Each number is 50 + 10 x the weight over its row's rms, rounded and kept within 0 to 99. Layers, rows and columns count from 0. The size before them is the row's rms in percent of the matrix's.

# up: layer 11 MLP up, 640x160, rms 0.0678, rows 186-207, columns 0-159
# down: layer 11 MLP down (transposed), 640x160, rms 0.0678, rows 186-206, columns 0-159
up186 107:69 57 50 58 64 54 50 30 50 51 53 57 64 26 73 46 56 46 45 57 53 55 49 55 49 36 46 43 28 49 45 46 43 46 46 54 52 44 64 67 59 57 49 58 54 52 45 46 54 48 44 64 63 35 37 49 60 63 52 35 47 49 51 59 58 41 62 67 56 41 55 57 43 41 47 51 43 21 43 53 48 60 44 38 40 59 48 44 56 36 49 46 36 48 36 54 48 63 74 28 41 37 48 62 68 42 48 51 51 51 44 54 45 48 41 52 42 50 61 53 55 39 38 49 49 52 53 59 54 59 41 59 44 60 64 36 42 33 47 51 47 65 76 44 39 63 49 67 45 60 62 60 40 41 70 30 49 60 32 59
down186 101:40 63 37 37 43 49 45 51 34 53 56 54 58 49 61 47 53 58 31 61 57 52 60 56 42 45 62 50 38 46 52 47 50 35 57 48 37 68 59 45 58 64 36 32 39 46 47 57 59 43 56 44 75 38 56 54 55 53 52 33 57 52 52 43 53 41 65 64 64 57 40 54 52 57 51 58 61 34 53 36 48 51 58 45 23 62 29 40 62 54 57 36 41 45 61 53 48 68 65 53 59 56 42 52 71 33 28 52 23 34 54 58 59 35 46 53 39 33 53 39 37 38 52 54 42 54 43 44 39 50 45 56 48 48 57 51 57 52 52 42 53 61 40 50 67 55 60 59 37 57 40 52 61 61 57 57 70 47 38 49
up187 099:64 34 35 58 75 58 62 42 56 43 54 59 40 53 76 53 60 43 50 43 76 46 66 55 46 50 38 49 51 54 59 57 49 43 43 39 47 45 58 58 52 37 30 47 58 32 49 52 55 53 57 54 49 44 59 48 35 60 43 63 45 49 52 40 54 66 40 49 40 56 30 57 59 47 63 34 47 64 31 58 45 44 40 55 46 60 42 52 48 50 50 56 64 42 40 59 60 63 61 53 58 48 71 51 74 42 57 59 51 57 48 43 35 44 49 44 45 45 27 40 45 52 47 63 50 46 37 44 37 39 50 46 62 31 56 39 40 19 48 34 50 46 44 54 57 51 54 51 54 53 54 67 33 49 54 59 61 63 54 37
down187 099:54 49 67 27 42 40 63 40 49 55 45 37 39 50 42 55 52 70 56 56 52 53 53 56 44 42 55 40 49 47 42 52 58 44 47 46 71 44 51 32 61 46 45 46 55 51 50 53 55 23 30 33 50 52 43 38 57 45 60 37 51 42 50 43 57 64 57 39 65 55 60 43 28 50 46 56 23 35 48 51 44 54 50 42 41 45 50 64 52 54 64 60 54 81 43 48 39 52 53 60 69 66 52 53 35 74 42 54 45 73 46 39 47 60 53 54 54 51 57 53 39 45 48 70 48 43 64 44 49 58 44 56 53 45 39 60 64 77 57 49 42 34 59 51 45 48 45 48 50 54 43 61 38 42 60 53 51 33 45 54
up188 106:48 43 43 39 38 52 49 50 50 40 38 54 55 44 44 62 64 48 45 38 69 60 37 42 38 52 38 50 71 54 31 47 29 55 35 39 44 44 45 31 41 49 47 41 51 36 39 40 44 67 55 72 56 59 28 48 37 75 40 49 57 42 68 39 46 59 61 58 61 47 41 46 59 38 40 51 49 59 36 38 52 75 44 63 54 66 60 54 53 56 52 44 42 54 56 53 46 58 50 47 70 48 43 36 48 71 49 50 44 52 62 58 55 41 60 59 66 58 40 54 61 47 62 50 56 56 59 43 60 42 52 56 46 28 60 58 49 61 50 50 59 32 43 41 59 47 44 51 53 46 52 38 62 38 52 51 27 60 49 61
down188 111:45 64 40 52 52 49 40 44 44 52 62 50 71 60 62 61 44 37 52 48 49 62 43 32 55 54 53 63 54 52 53 55 58 47 36 42 33 47 63 52 52 49 33 31 57 36 70 49 57 41 52 53 44 53 43 47 54 52 61 61 39 35 49 55 34 37 47 42 52 33 51 35 58 75 42 56 33 51 65 63 32 58 67 49 31 47 50 44 53 56 54 46 60 51 45 52 41 64 44 40 46 59 50 58 62 49 32 64 34 45 53 60 51 45 48 58 40 32 55 43 51 27 58 47 56 71 49 47 40 41 64 49 50 45 59 68 57 47 54 43 60 75 42 44 49 49 53 85 56 54 39 44 50 56 47 53 38 45 49 52
up189 087:67 44 50 47 48 47 60 53 56 52 35 51 33 48 64 54 61 59 43 32 70 63 46 46 50 61 36 38 49 44 57 47 53 52 31 58 44 66 39 39 48 48 64 51 57 37 39 51 49 46 65 40 66 64 58 67 66 61 36 58 43 50 50 60 53 59 49 41 45 39 34 44 49 58 60 43 40 41 53 54 55 54 47 49 53 52 42 71 52 44 40 66 72 52 54 59 56 53 33 58 50 49 40 40 60 40 33 35 59 56 46 51 30 57 56 58 53 54 59 57 66 45 45 62 47 59 45 37 55 41 43 39 59 64 41 54 33 45 52 32 54 65 32 52 66 38 29 52 26 53 47 33 60 53 43 51 58 57 37 44
down189 091:34 50 55 52 55 52 39 49 53 50 68 60 34 56 44 40 52 38 57 51 42 39 50 62 52 55 63 67 59 42 41 55 53 49 59 53 56 28 59 61 58 65 34 59 37 55 71 36 46 50 34 56 46 48 35 44 42 35 57 45 58 45 35 41 42 46 53 48 56 61 68 56 59 57 49 33 59 68 44 41 68 55 48 45 54 33 51 60 55 50 53 38 41 57 57 44 46 52 47 52 60 54 54 60 32 60 53 54 37 36 56 35 68 41 52 27 44 28 50 50 40 46 56 26 51 48 50 60 48 47 55 41 46 36 54 54 59 54 56 68 48 65 62 57 25 42 57 55 68 56 55 65 37 58 42 57 35 58 64 54
up190 098:55 51 48 70 38 50 46 42 43 44 41 56 64 40 51 66 65 49 54 55 66 40 59 46 54 62 49 47 49 64 44 62 47 39 59 31 53 52 51 47 59 61 48 54 52 52 66 68 52 38 64 72 48 45 37 59 64 43 57 24 33 55 45 42 41 35 49 43 34 45 60 48 71 35 47 55 56 51 68 53 66 66 43 49 45 55 38 53 34 43 69 48 45 69 40 39 74 42 48 43 59 44 50 41 46 44 37 42 61 43 30 38 54 42 53 55 46 48 37 50 61 50 21 45 75 55 44 56 33 47 65 52 41 49 43 46 63 57 45 56 45 56 51 55 55 47 56 35 57 47 47 52 49 54 56 40 56 58 59 45
down190 090:50 53 57 61 56 71 46 55 44 48 40 38 54 72 48 46 52 71 56 63 57 44 44 53 70 46 59 40 53 30 53 63 37 47 48 56 34 45 57 48 55 35 55 58 33 59 48 58 66 48 52 50 34 47 48 40 40 41 25 59 47 51 46 54 59 53 78 40 62 43 42 47 44 41 49 41 59 53 42 43 63 53 53 52 63 40 42 26 63 43 45 42 42 41 46 44 57 67 34 40 53 49 43 57 47 41 52 41 54 45 57 44 40 61 57 25 55 68 47 51 65 56 67 54 40 70 44 49 46 51 33 39 60 62 52 60 62 75 54 50 45 46 60 37 51 45 56 47 47 26 46 47 48 61 57 51 41 36 56 46
up191 103:61 52 40 48 51 36 51 58 45 35 52 64 30 37 42 56 51 52 73 52 66 58 47 39 46 51 47 42 58 46 34 40 45 56 50 51 75 66 43 52 50 47 46 41 54 59 59 55 54 44 45 48 67 53 53 43 58 62 45 45 56 51 53 53 43 45 34 46 43 46 51 34 64 72 48 33 60 38 43 59 41 57 47 47 60 59 56 42 50 55 39 46 42 42 52 52 33 68 43 60 48 33 59 50 38 51 47 31 61 48 54 24 41 34 47 64 56 44 47 62 56 55 48 64 57 48 57 45 53 66 48 26 66 49 74 50 50 51 51 65 32 61 66 45 53 49 76 53 53 55 55 49 42 54 66 38 52 56 32 34
down191 100:43 69 51 53 37 48 43 59 38 32 43 43 45 58 50 43 35 42 33 45 54 46 59 61 55 35 43 60 51 58 45 56 47 69 59 47 68 61 37 58 45 54 45 58 57 37 53 49 44 46 46 52 40 45 50 54 42 46 55 56 58 50 44 55 45 56 41 47 58 52 51 77 43 62 64 41 59 20 38 66 64 38 63 49 64 57 59 36 52 47 49 48 58 44 56 56 57 33 59 28 40 34 44 34 63 52 49 56 63 46 40 61 71 40 64 50 40 42 54 64 35 43 53 41 56 51 53 54 34 54 57 64 43 58 50 42 59 60 61 32 52 54 54 59 42 30 38 67 71 41 42 44 59 48 51 42 65 53 60 44
up192 098:48 56 61 47 60 38 42 58 56 59 51 42 61 28 54 60 58 46 48 49 65 50 58 44 44 55 46 53 44 59 41 46 72 58 39 61 42 62 64 54 52 42 41 44 57 58 49 63 42 34 46 43 47 57 64 64 52 34 74 56 37 36 52 50 45 64 56 47 41 40 61 58 59 67 50 66 57 53 46 46 54 59 43 35 44 51 38 70 46 27 52 40 57 61 63 43 64 39 46 44 45 50 50 35 59 51 51 49 61 57 42 53 39 58 52 47 50 44 50 32 47 42 34 58 56 27 59 31 46 46 58 40 59 55 63 45 47 52 61 45 30 49 68 29 32 29 55 59 49 54 66 60 41 53 34 50 41 44 53 70
down192 103:44 69 63 57 56 48 59 43 46 46 35 37 36 62 58 37 61 58 24 49 31 51 37 39 44 56 45 31 47 77 45 70 50 58 38 40 62 43 35 45 59 55 50 68 32 58 57 58 40 46 51 62 51 66 65 65 60 56 54 44 49 42 43 62 47 42 52 53 58 50 55 54 74 61 39 48 69 59 44 39 57 34 42 41 40 66 40 48 54 41 47 62 35 43 56 43 59 44 33 43 59 53 42 55 61 45 53 40 52 55 53 51 52 42 41 49 65 38 50 51 53 45 56 52 47 64 58 55 64 38 55 52 33 59 40 58 52 49 53 48 59 41 78 49 56 35 38 50 32 51 43 38 57 46 42 54 42 52 43 59
up193 101:43 53 57 47 49 36 59 53 34 43 49 36 49 62 61 51 45 61 43 47 49 59 58 53 43 54 53 51 41 47 55 48 50 38 50 51 62 56 60 46 40 64 43 55 61 56 57 40 37 42 65 43 41 51 53 42 46 43 69 62 32 51 55 61 51 59 43 50 44 63 51 57 68 32 63 40 76 53 45 52 37 60 46 60 41 59 50 70 63 50 56 36 58 29 47 64 27 52 50 56 35 36 50 61 50 41 60 43 38 46 66 26 41 57 46 70 39 39 53 58 46 35 54 56 50 49 65 45 49 56 41 61 62 48 46 28 47 50 49 40 46 39 57 37 56 48 73 48 37 53 38 41 36 49 78 66 51 58 53 51
down193 095:46 53 49 56 28 54 52 51 37 48 41 51 41 48 45 48 60 55 51 42 49 53 56 48 59 45 52 56 56 61 53 52 49 51 53 44 47 68 49 55 47 52 56 34 32 57 30 57 55 66 49 35 50 80 46 57 48 75 29 57 59 55 38 47 56 61 41 44 38 38 55 43 35 39 66 53 44 64 54 55 49 44 51 42 64 42 51 31 56 42 62 58 54 54 57 43 47 55 44 41 57 50 51 25 53 41 38 39 62 43 41 60 49 27 50 64 56 45 43 62 58 37 44 51 34 45 61 51 59 47 43 48 23 51 64 50 54 56 52 62 73 38 53 72 34 58 34 59 65 37 36 56 66 49 43 37 50 57 45 59
up194 107:58 59 49 58 44 47 54 68 53 45 61 52 57 68 61 45 52 42 45 50 46 48 54 44 42 46 65 64 52 60 61 50 50 31 31 61 62 52 44 48 24 70 49 57 38 45 52 33 46 44 42 52 50 56 58 42 48 65 29 48 49 37 68 55 48 48 72 47 58 44 53 28 48 60 42 54 42 58 58 40 37 47 35 63 34 67 57 63 37 40 40 40 63 42 47 47 40 43 44 53 54 47 69 43 49 73 54 64 52 38 58 62 33 55 67 48 54 51 37 64 57 61 41 53 51 45 57 53 50 42 54 67 36 50 44 46 50 52 46 51 32 57 62 63 68 35 52 50 45 56 50 53 28 51 54 52 62 48 50 31
down194 105:51 59 50 24 44 55 57 63 53 52 47 62 52 31 44 32 50 52 58 72 43 45 48 64 53 49 40 46 50 42 41 60 53 57 39 53 63 63 50 68 53 58 39 57 41 61 64 54 59 55 50 47 46 60 46 53 32 64 53 45 61 43 36 53 49 46 37 48 31 62 58 49 46 45 33 44 50 27 53 64 36 67 45 52 28 48 27 40 33 35 39 51 45 61 54 62 70 54 48 54 43 53 48 49 44 46 32 59 49 32 50 43 67 56 46 47 48 72 57 48 58 58 52 53 58 65 55 58 66 61 47 48 51 43 44 61 64 55 78 52 52 47 47 48 53 46 40 35 58 38 51 50 66 43 39 54 49 36 36 53
up195 100:58 55 44 60 59 48 59 44 17 53 37 42 40 59 42 45 55 46 50 60 52 42 55 72 50 34 48 31 54 52 53 60 55 67 47 56 49 47 36 30 53 22 56 34 56 51 32 43 45 54 51 48 46 72 39 43 49 47 56 63 42 60 47 50 46 41 25 63 38 41 64 63 38 65 51 65 45 61 35 51 49 59 64 41 45 61 39 51 45 62 51 61 45 45 56 34 46 55 56 45 52 53 61 47 46 42 42 51 46 61 60 68 50 53 51 62 64 25 63 51 38 63 36 53 61 54 63 57 42 50 63 45 69 50 42 55 37 55 52 58 52 45 45 53 53 51 38 56 48 45 62 40 60 59 43 47 43 66 57 42
down195 102:36 35 63 43 53 38 55 53 42 55 68 55 38 40 55 25 60 58 53 50 42 51 56 47 55 57 52 65 36 58 68 58 52 58 45 44 33 55 62 47 67 41 53 52 53 57 50 40 62 56 52 38 51 40 45 36 42 58 45 63 61 40 48 64 41 46 66 51 38 41 52 57 42 61 49 56 22 57 37 55 21 45 51 58 69 42 53 39 61 51 38 53 40 44 49 48 53 59 51 62 48 45 51 53 51 43 54 51 54 49 56 40 52 60 64 47 55 36 54 55 54 34 49 54 46 56 46 45 51 65 37 46 51 68 52 68 60 44 48 53 36 70 65 38 26 39 43 44 59 67 62 37 44 46 49 44 44 53 43 81
up196 097:64 58 57 61 41 41 59 62 48 41 56 46 51 55 57 44 51 51 45 59 34 37 64 65 49 55 51 60 48 48 54 52 47 53 29 35 40 57 58 41 44 51 42 51 66 45 50 57 45 39 48 68 50 35 31 51 55 45 54 41 65 47 50 61 42 52 50 43 43 50 45 47 44 54 65 56 51 71 50 55 61 40 26 36 46 58 47 51 54 77 50 59 46 42 48 50 44 48 51 57 37 41 43 41 47 57 24 63 46 52 61 48 58 60 39 57 46 44 59 57 66 23 47 51 53 43 54 46 22 37 81 51 51 47 67 50 35 44 61 50 29 59 51 55 31 56 59 52 34 67 56 49 45 40 57 54 60 58 48 62
down196 091:47 45 46 42 49 57 43 48 49 59 44 39 67 30 35 50 47 48 44 48 53 68 44 49 52 44 68 38 66 62 55 54 39 47 62 64 41 44 48 51 49 40 50 55 49 50 23 37 63 46 65 41 58 31 54 39 49 65 60 66 34 41 62 48 57 32 60 49 57 44 34 39 58 63 44 61 45 39 45 58 34 46 54 65 64 62 44 49 41 35 48 55 42 73 41 40 46 53 62 47 59 65 51 58 52 28 64 49 40 51 53 38 63 51 66 53 49 50 40 53 53 58 52 56 59 34 62 46 59 46 44 52 56 44 45 38 41 42 53 45 55 43 49 51 54 50 42 60 51 57 43 74 65 38 30 77 58 46 34 55
up197 103:56 36 45 43 51 57 57 54 60 53 37 56 37 59 37 37 44 55 54 54 44 58 48 69 51 59 47 59 52 59 65 45 39 58 42 38 53 39 56 39 55 39 64 46 57 56 60 41 60 58 38 47 40 28 41 53 48 68 39 67 48 44 56 52 42 64 59 47 49 52 34 39 33 64 52 59 34 45 57 45 38 41 47 56 44 60 54 51 57 55 53 50 26 35 62 64 43 37 47 31 51 54 46 49 46 53 38 52 49 37 54 49 48 51 67 41 62 64 47 64 39 63 56 23 70 47 54 45 58 54 62 61 46 50 55 41 56 31 74 56 53 53 31 76 45 54 46 55 55 46 60 43 57 36 26 50 61 45 53 55
down197 099:53 52 29 56 40 43 32 42 64 41 45 58 50 64 45 56 53 51 40 51 51 77 53 38 45 56 56 37 51 54 44 48 48 69 47 56 33 61 46 51 50 51 44 40 44 47 37 62 29 42 50 45 69 54 54 62 47 55 50 56 56 53 43 43 51 40 48 55 41 42 69 58 42 50 57 65 54 43 44 47 55 47 59 32 40 52 51 35 73 50 42 45 66 46 50 30 54 40 46 27 44 63 48 50 49 55 45 58 66 57 67 54 51 59 41 49 41 61 54 41 69 52 58 62 35 35 50 53 36 62 53 32 56 41 57 32 40 59 66 38 52 67 44 32 54 42 31 49 70 48 56 48 45 73 56 39 53 46 51 53
up198 103:38 55 41 43 52 41 30 51 39 56 44 50 36 48 57 56 50 43 48 64 73 46 51 41 45 57 51 46 61 51 47 40 47 51 25 40 61 36 64 38 34 49 29 63 63 59 40 34 38 52 60 42 66 53 55 42 50 42 38 65 62 55 66 55 40 48 52 53 41 44 52 63 63 48 60 57 49 50 47 65 45 39 50 55 62 50 57 39 43 47 43 40 65 45 44 56 29 35 50 40 58 46 38 47 59 41 67 41 70 58 49 45 51 37 53 84 46 30 41 42 54 60 53 40 49 61 53 52 56 71 57 43 39 53 49 45 47 50 37 58 60 44 59 75 61 52 57 57 49 68 37 62 50 56 61 56 44 49 48 51
down198 098:68 57 45 70 29 48 75 52 51 37 57 50 50 49 53 50 56 56 64 26 59 31 59 27 56 60 50 64 68 58 63 56 54 48 65 59 48 67 62 59 55 53 46 46 52 51 45 50 53 44 42 45 35 46 52 44 38 65 46 44 48 41 59 46 49 59 50 64 58 52 54 34 47 41 40 65 32 65 55 54 42 43 59 63 53 54 54 34 42 63 59 44 48 38 50 39 43 70 59 52 58 58 68 60 50 39 40 31 43 49 60 59 50 48 67 47 55 42 51 56 41 32 35 53 44 52 30 46 36 49 49 59 42 55 43 49 38 45 65 34 34 49 48 42 49 49 46 47 62 58 53 47 61 41 55 59 56 46 38 26
up199 098:51 62 66 52 37 56 44 40 53 57 33 51 56 39 41 49 34 67 52 54 48 54 43 55 47 54 54 54 43 58 48 66 51 64 46 58 38 50 56 55 37 40 61 51 58 37 36 46 63 44 47 46 69 56 42 63 54 47 65 36 56 57 48 60 28 45 47 59 40 32 46 29 52 48 53 61 37 54 48 52 63 56 53 56 53 51 51 33 54 46 52 38 48 46 46 42 32 42 39 50 43 37 46 63 61 79 57 58 53 46 51 74 61 52 36 39 65 50 60 55 51 58 61 42 51 46 54 38 40 44 60 53 56 52 43 36 16 59 25 49 52 64 72 42 38 56 46 44 62 61 46 62 39 47 52 40 59 51 37 58
down199 095:54 46 61 36 45 58 66 67 64 36 61 29 59 38 50 49 25 48 62 55 46 53 67 52 63 46 57 54 50 38 53 50 28 56 36 39 55 38 53 49 48 55 67 53 49 60 46 48 51 62 43 38 54 50 50 54 48 40 28 60 52 59 50 53 65 47 42 67 42 53 46 44 44 47 45 52 53 78 53 43 31 52 37 48 63 48 34 50 61 60 49 51 47 45 56 58 52 43 40 60 33 60 54 50 46 33 42 58 57 46 48 48 46 45 31 58 37 47 49 42 47 49 34 54 63 62 44 62 50 49 46 39 63 65 59 21 51 44 41 56 69 67 46 45 47 51 65 30 49 57 69 65 34 58 48 46 55 55 64 53
up200 102:46 38 36 36 44 46 58 35 55 56 68 64 54 34 33 54 29 32 27 62 56 33 66 41 65 43 61 41 47 42 51 45 41 56 54 54 42 58 41 62 55 56 55 48 50 52 43 50 66 38 61 49 37 50 58 47 49 70 49 54 41 50 53 57 40 47 38 45 63 34 64 49 47 64 63 74 53 51 49 36 61 50 46 51 57 38 61 56 50 25 51 43 61 60 59 40 48 47 65 37 54 53 66 35 57 51 50 39 48 29 36 43 66 60 59 54 42 36 50 52 45 45 39 36 50 47 51 62 57 55 61 52 51 42 49 62 47 57 50 54 59 41 36 59 44 61 47 56 70 64 40 69 52 59 48 33 55 52 44 46
down200 106:39 58 51 45 33 50 47 45 55 47 63 63 46 56 51 57 54 50 58 46 75 42 40 55 61 58 45 45 55 56 38 50 51 58 50 64 46 26 50 51 73 50 40 44 41 67 45 47 58 67 45 51 58 52 52 58 35 53 37 44 63 42 75 59 46 41 64 53 60 47 37 49 55 57 73 42 55 62 44 35 52 55 38 55 44 64 54 31 54 58 22 59 35 45 41 57 50 50 48 43 59 49 33 51 45 43 41 41 53 47 53 51 60 40 39 42 42 41 48 41 57 58 43 62 34 43 50 46 46 40 60 49 67 38 48 62 39 54 50 58 58 36 37 75 47 55 47 56 30 58 41 39 55 48 56 58 49 70 76 38
up201 107:51 32 62 56 50 50 36 59 52 55 28 32 50 55 57 50 42 51 67 50 75 45 58 63 53 53 54 52 42 38 47 43 42 43 45 50 48 54 50 33 57 43 55 55 69 65 42 50 42 43 47 47 68 53 74 52 53 50 43 61 34 53 42 57 57 61 37 75 58 53 56 60 45 46 62 58 38 49 52 63 67 52 53 49 54 60 54 56 48 36 60 44 36 56 35 47 49 56 43 42 63 44 58 46 50 48 43 57 60 66 51 51 28 48 39 44 46 65 38 27 49 39 49 31 54 49 62 55 51 32 52 41 62 52 76 63 62 60 39 58 51 50 51 50 38 36 38 49 30 51 57 42 51 54 52 39 40 50 24 41
down201 105:48 36 55 52 48 51 42 49 49 50 36 40 59 47 61 42 51 44 46 42 38 49 55 59 59 55 37 49 27 39 54 61 43 32 63 62 55 58 32 40 60 55 64 61 56 47 49 39 58 54 43 41 44 51 50 50 33 57 46 47 39 31 36 57 45 79 57 58 73 39 40 42 47 39 58 45 34 56 53 51 40 47 44 60 55 60 46 61 52 48 60 58 37 43 61 53 49 49 49 58 63 53 58 72 54 61 57 41 38 57 50 56 51 73 47 41 51 50 47 27 35 70 53 54 64 46 72 52 46 36 45 46 50 33 60 45 34 67 47 72 50 49 51 47 61 53 44 67 40 28 44 52 65 59 47 49 40 49 46 40
up202 105:59 54 25 62 54 64 57 57 38 59 51 63 52 46 58 44 54 20 46 50 57 55 57 34 48 32 44 49 29 54 46 62 40 53 43 42 51 63 49 47 54 45 36 53 54 44 44 53 45 51 52 64 60 38 70 40 60 58 29 60 44 54 43 37 41 50 33 47 60 54 42 63 66 60 42 45 45 37 31 61 42 45 65 61 47 40 56 60 66 56 57 51 48 42 35 68 70 56 69 68 58 54 55 34 66 42 48 51 50 41 55 58 66 58 54 41 47 57 39 43 50 42 36 62 53 45 53 53 49 53 43 35 51 48 38 57 31 41 59 54 52 49 37 48 42 52 43 51 41 48 68 46 75 36 57 48 41 61 52 54
down202 105:40 50 58 39 62 37 68 51 67 44 60 55 73 49 45 61 57 51 60 43 50 52 69 61 38 45 50 32 56 52 49 44 56 63 54 48 57 57 32 43 49 29 51 52 43 41 56 47 45 37 48 44 41 43 32 52 40 48 53 39 35 48 51 39 62 45 52 60 49 39 55 44 39 45 63 52 46 56 62 63 30 52 52 57 52 43 57 35 41 49 45 54 40 50 35 52 39 57 27 48 72 47 47 61 51 52 42 66 47 60 34 38 41 40 60 44 56 47 46 47 63 51 76 47 46 67 47 44 37 48 67 53 43 50 43 49 72 61 55 50 48 56 48 69 56 29 51 37 60 43 44 57 52 57 80 42 60 36 59 63
up203 100:44 44 42 28 56 72 61 51 44 40 63 63 51 45 56 42 60 48 42 57 54 58 44 55 29 74 64 64 45 42 78 48 49 51 58 48 49 46 42 65 45 48 43 35 47 50 51 44 41 52 61 58 49 49 58 54 47 63 57 46 50 47 46 53 44 60 41 54 56 45 53 50 65 36 51 50 45 55 44 68 68 41 44 42 46 64 60 45 67 51 50 47 50 39 53 47 19 72 56 54 45 64 36 62 63 54 35 60 47 46 36 47 57 51 46 52 49 51 47 60 37 47 30 70 57 63 59 48 50 28 45 32 40 34 50 51 46 40 40 41 53 62 36 53 61 44 49 58 35 41 53 42 36 45 43 37 62 47 31 61
down203 099:40 48 68 37 57 56 43 45 53 55 61 57 44 43 56 59 34 53 71 47 45 37 52 46 70 62 62 53 36 49 55 47 64 40 61 66 51 60 41 51 49 59 54 61 33 43 36 33 46 64 54 33 44 42 64 36 61 38 56 65 40 40 54 45 60 42 68 59 26 53 44 45 60 57 66 49 58 46 44 33 60 50 28 52 39 42 32 63 63 43 60 46 41 50 33 64 56 47 46 47 44 49 54 44 41 64 48 49 47 55 52 53 36 32 67 42 50 52 34 43 40 55 56 60 52 71 49 40 40 40 39 43 50 38 36 48 58 65 52 50 58 58 50 52 43 42 51 57 54 62 60 65 70 45 56 68 45 50 49 42
up204 098:55 43 49 58 64 43 49 57 47 50 55 40 63 47 67 46 45 47 53 60 50 62 40 57 71 63 71 35 68 49 51 43 38 40 63 51 53 48 33 56 48 52 44 57 59 49 48 53 54 59 74 61 46 60 50 28 35 44 73 43 43 33 56 73 69 58 34 44 55 47 56 53 59 35 50 55 60 58 63 35 63 45 48 53 29 41 69 54 42 46 47 57 60 35 51 44 50 50 70 55 53 51 55 49 45 57 44 41 55 55 32 40 48 57 45 56 46 36 61 54 48 60 41 49 34 51 68 36 46 20 45 40 51 36 42 56 58 46 42 35 49 57 47 44 53 37 38 45 37 44 64 45 47 49 45 34 49 44 46 59
down204 091:50 52 53 38 36 73 51 45 48 37 46 54 42 67 51 60 40 61 57 36 38 37 59 46 50 42 38 62 60 40 59 49 55 45 53 55 38 53 46 43 27 50 30 41 45 62 33 40 51 51 43 54 54 43 41 43 53 62 28 56 42 68 54 39 49 37 56 55 49 48 53 52 41 41 50 42 33 40 52 54 41 61 30 48 58 56 38 43 47 46 75 50 18 44 53 51 40 58 52 46 49 64 61 70 52 48 61 47 46 57 54 55 60 36 51 46 42 61 36 48 43 50 50 42 68 54 42 70 56 60 53 51 53 55 62 53 35 42 56 58 52 41 49 66 60 48 34 55 51 42 42 59 71 71 54 50 73 63 50 64
up205 103:39 34 52 67 53 54 54 40 63 42 46 70 64 37 50 55 35 61 47 50 61 60 58 42 56 44 54 49 41 55 60 52 40 46 51 48 52 57 40 39 38 60 56 63 41 61 42 35 47 53 43 37 53 68 54 24 53 50 37 46 57 74 53 58 39 58 55 24 52 53 41 47 59 55 47 35 56 51 49 37 44 49 71 63 44 67 50 60 29 46 41 49 40 41 34 53 26 40 53 55 69 66 46 42 41 55 49 53 62 42 45 57 56 39 45 42 48 47 53 44 45 47 49 47 48 47 54 57 65 47 59 62 31 34 48 44 44 45 78 57 52 53 60 58 54 36 55 62 45 62 59 54 75 44 41 54 45 55 52 39
down205 096:77 60 46 28 54 44 58 56 46 54 57 54 39 46 59 44 71 55 34 51 39 38 32 71 44 36 60 33 46 45 45 50 56 60 53 61 52 36 48 58 62 46 33 46 43 61 47 61 74 59 50 60 71 68 43 57 47 39 58 31 49 65 37 58 51 51 48 47 51 65 61 58 40 46 36 40 43 33 46 37 53 35 50 61 52 42 56 53 58 54 49 48 56 53 50 54 53 37 57 54 38 44 41 46 31 59 36 36 49 40 40 31 53 62 37 46 46 43 70 51 54 61 38 45 58 60 44 60 63 63 57 60 51 49 52 51 62 50 55 47 45 58 54 49 67 53 55 46 34 39 40 41 34 42 53 62 49 31 52 49
up206 096:71 52 27 58 41 60 73 43 68 44 52 50 57 42 37 41 50 72 47 74 59 40 62 63 26 57 55 59 48 49 50 54 49 50 42 63 39 50 27 49 38 35 42 50 26 67 54 50 55 52 53 44 64 45 42 56 60 54 34 34 52 58 66 58 58 46 54 30 57 45 48 49 59 45 66 37 48 63 48 28 43 81 55 48 54 55 51 63 62 63 41 45 48 49 48 38 60 53 52 59 39 60 47 42 46 48 47 52 43 60 47 42 54 37 50 49 48 38 48 40 51 59 57 56 64 35 52 41 69 44 45 49 49 38 54 43 32 53 49 59 54 52 58 48 52 40 41 57 52 52 31 52 60 45 48 41 57 58 50 41
down206 099:64 66 42 36 59 56 62 61 61 51 48 48 49 53 51 59 52 61 52 36 45 61 49 28 46 51 53 52 56 31 46 44 51 53 44 53 50 42 53 52 36 56 67 47 59 58 66 64 36 39 46 32 47 50 51 46 61 63 51 39 45 56 69 55 60 58 35 46 34 49 62 55 51 53 23 45 41 47 40 57 85 53 59 51 46 69 51 53 41 49 28 50 55 53 71 41 43 56 42 47 54 41 55 45 65 70 57 51 37 51 53 44 67 37 44 43 36 49 34 55 57 55 38 36 42 64 58 41 45 60 44 56 69 52 58 47 52 43 42 56 65 59 60 52 38 30 51 26 53 47 53 45 52 46 49 46 48 29 55 45
up207 100:49 47 51 72 54 47 54 67 50 30 55 39 62 52 56 47 46 66 54 65 59 42 35 49 47 56 34 32 49 55 59 79 55 37 58 62 50 39 40 35 42 54 51 45 50 44 48 36 51 62 52 42 68 45 48 60 49 40 42 37 46 53 63 45 40 45 46 48 31 40 53 30 73 59 42 44 51 52 50 56 70 72 55 43 66 50 50 47 56 57 47 52 54 42 50 65 46 56 46 60 50 46 52 52 46 60 40 56 54 64 52 55 31 30 69 44 56 57 54 37 63 52 57 40 28 55 53 40 45 33 46 48 51 45 51 28 45 64 73 52 34 45 56 46 36 57 51 54 48 38 39 52 41 42 31 56 39 54 42 48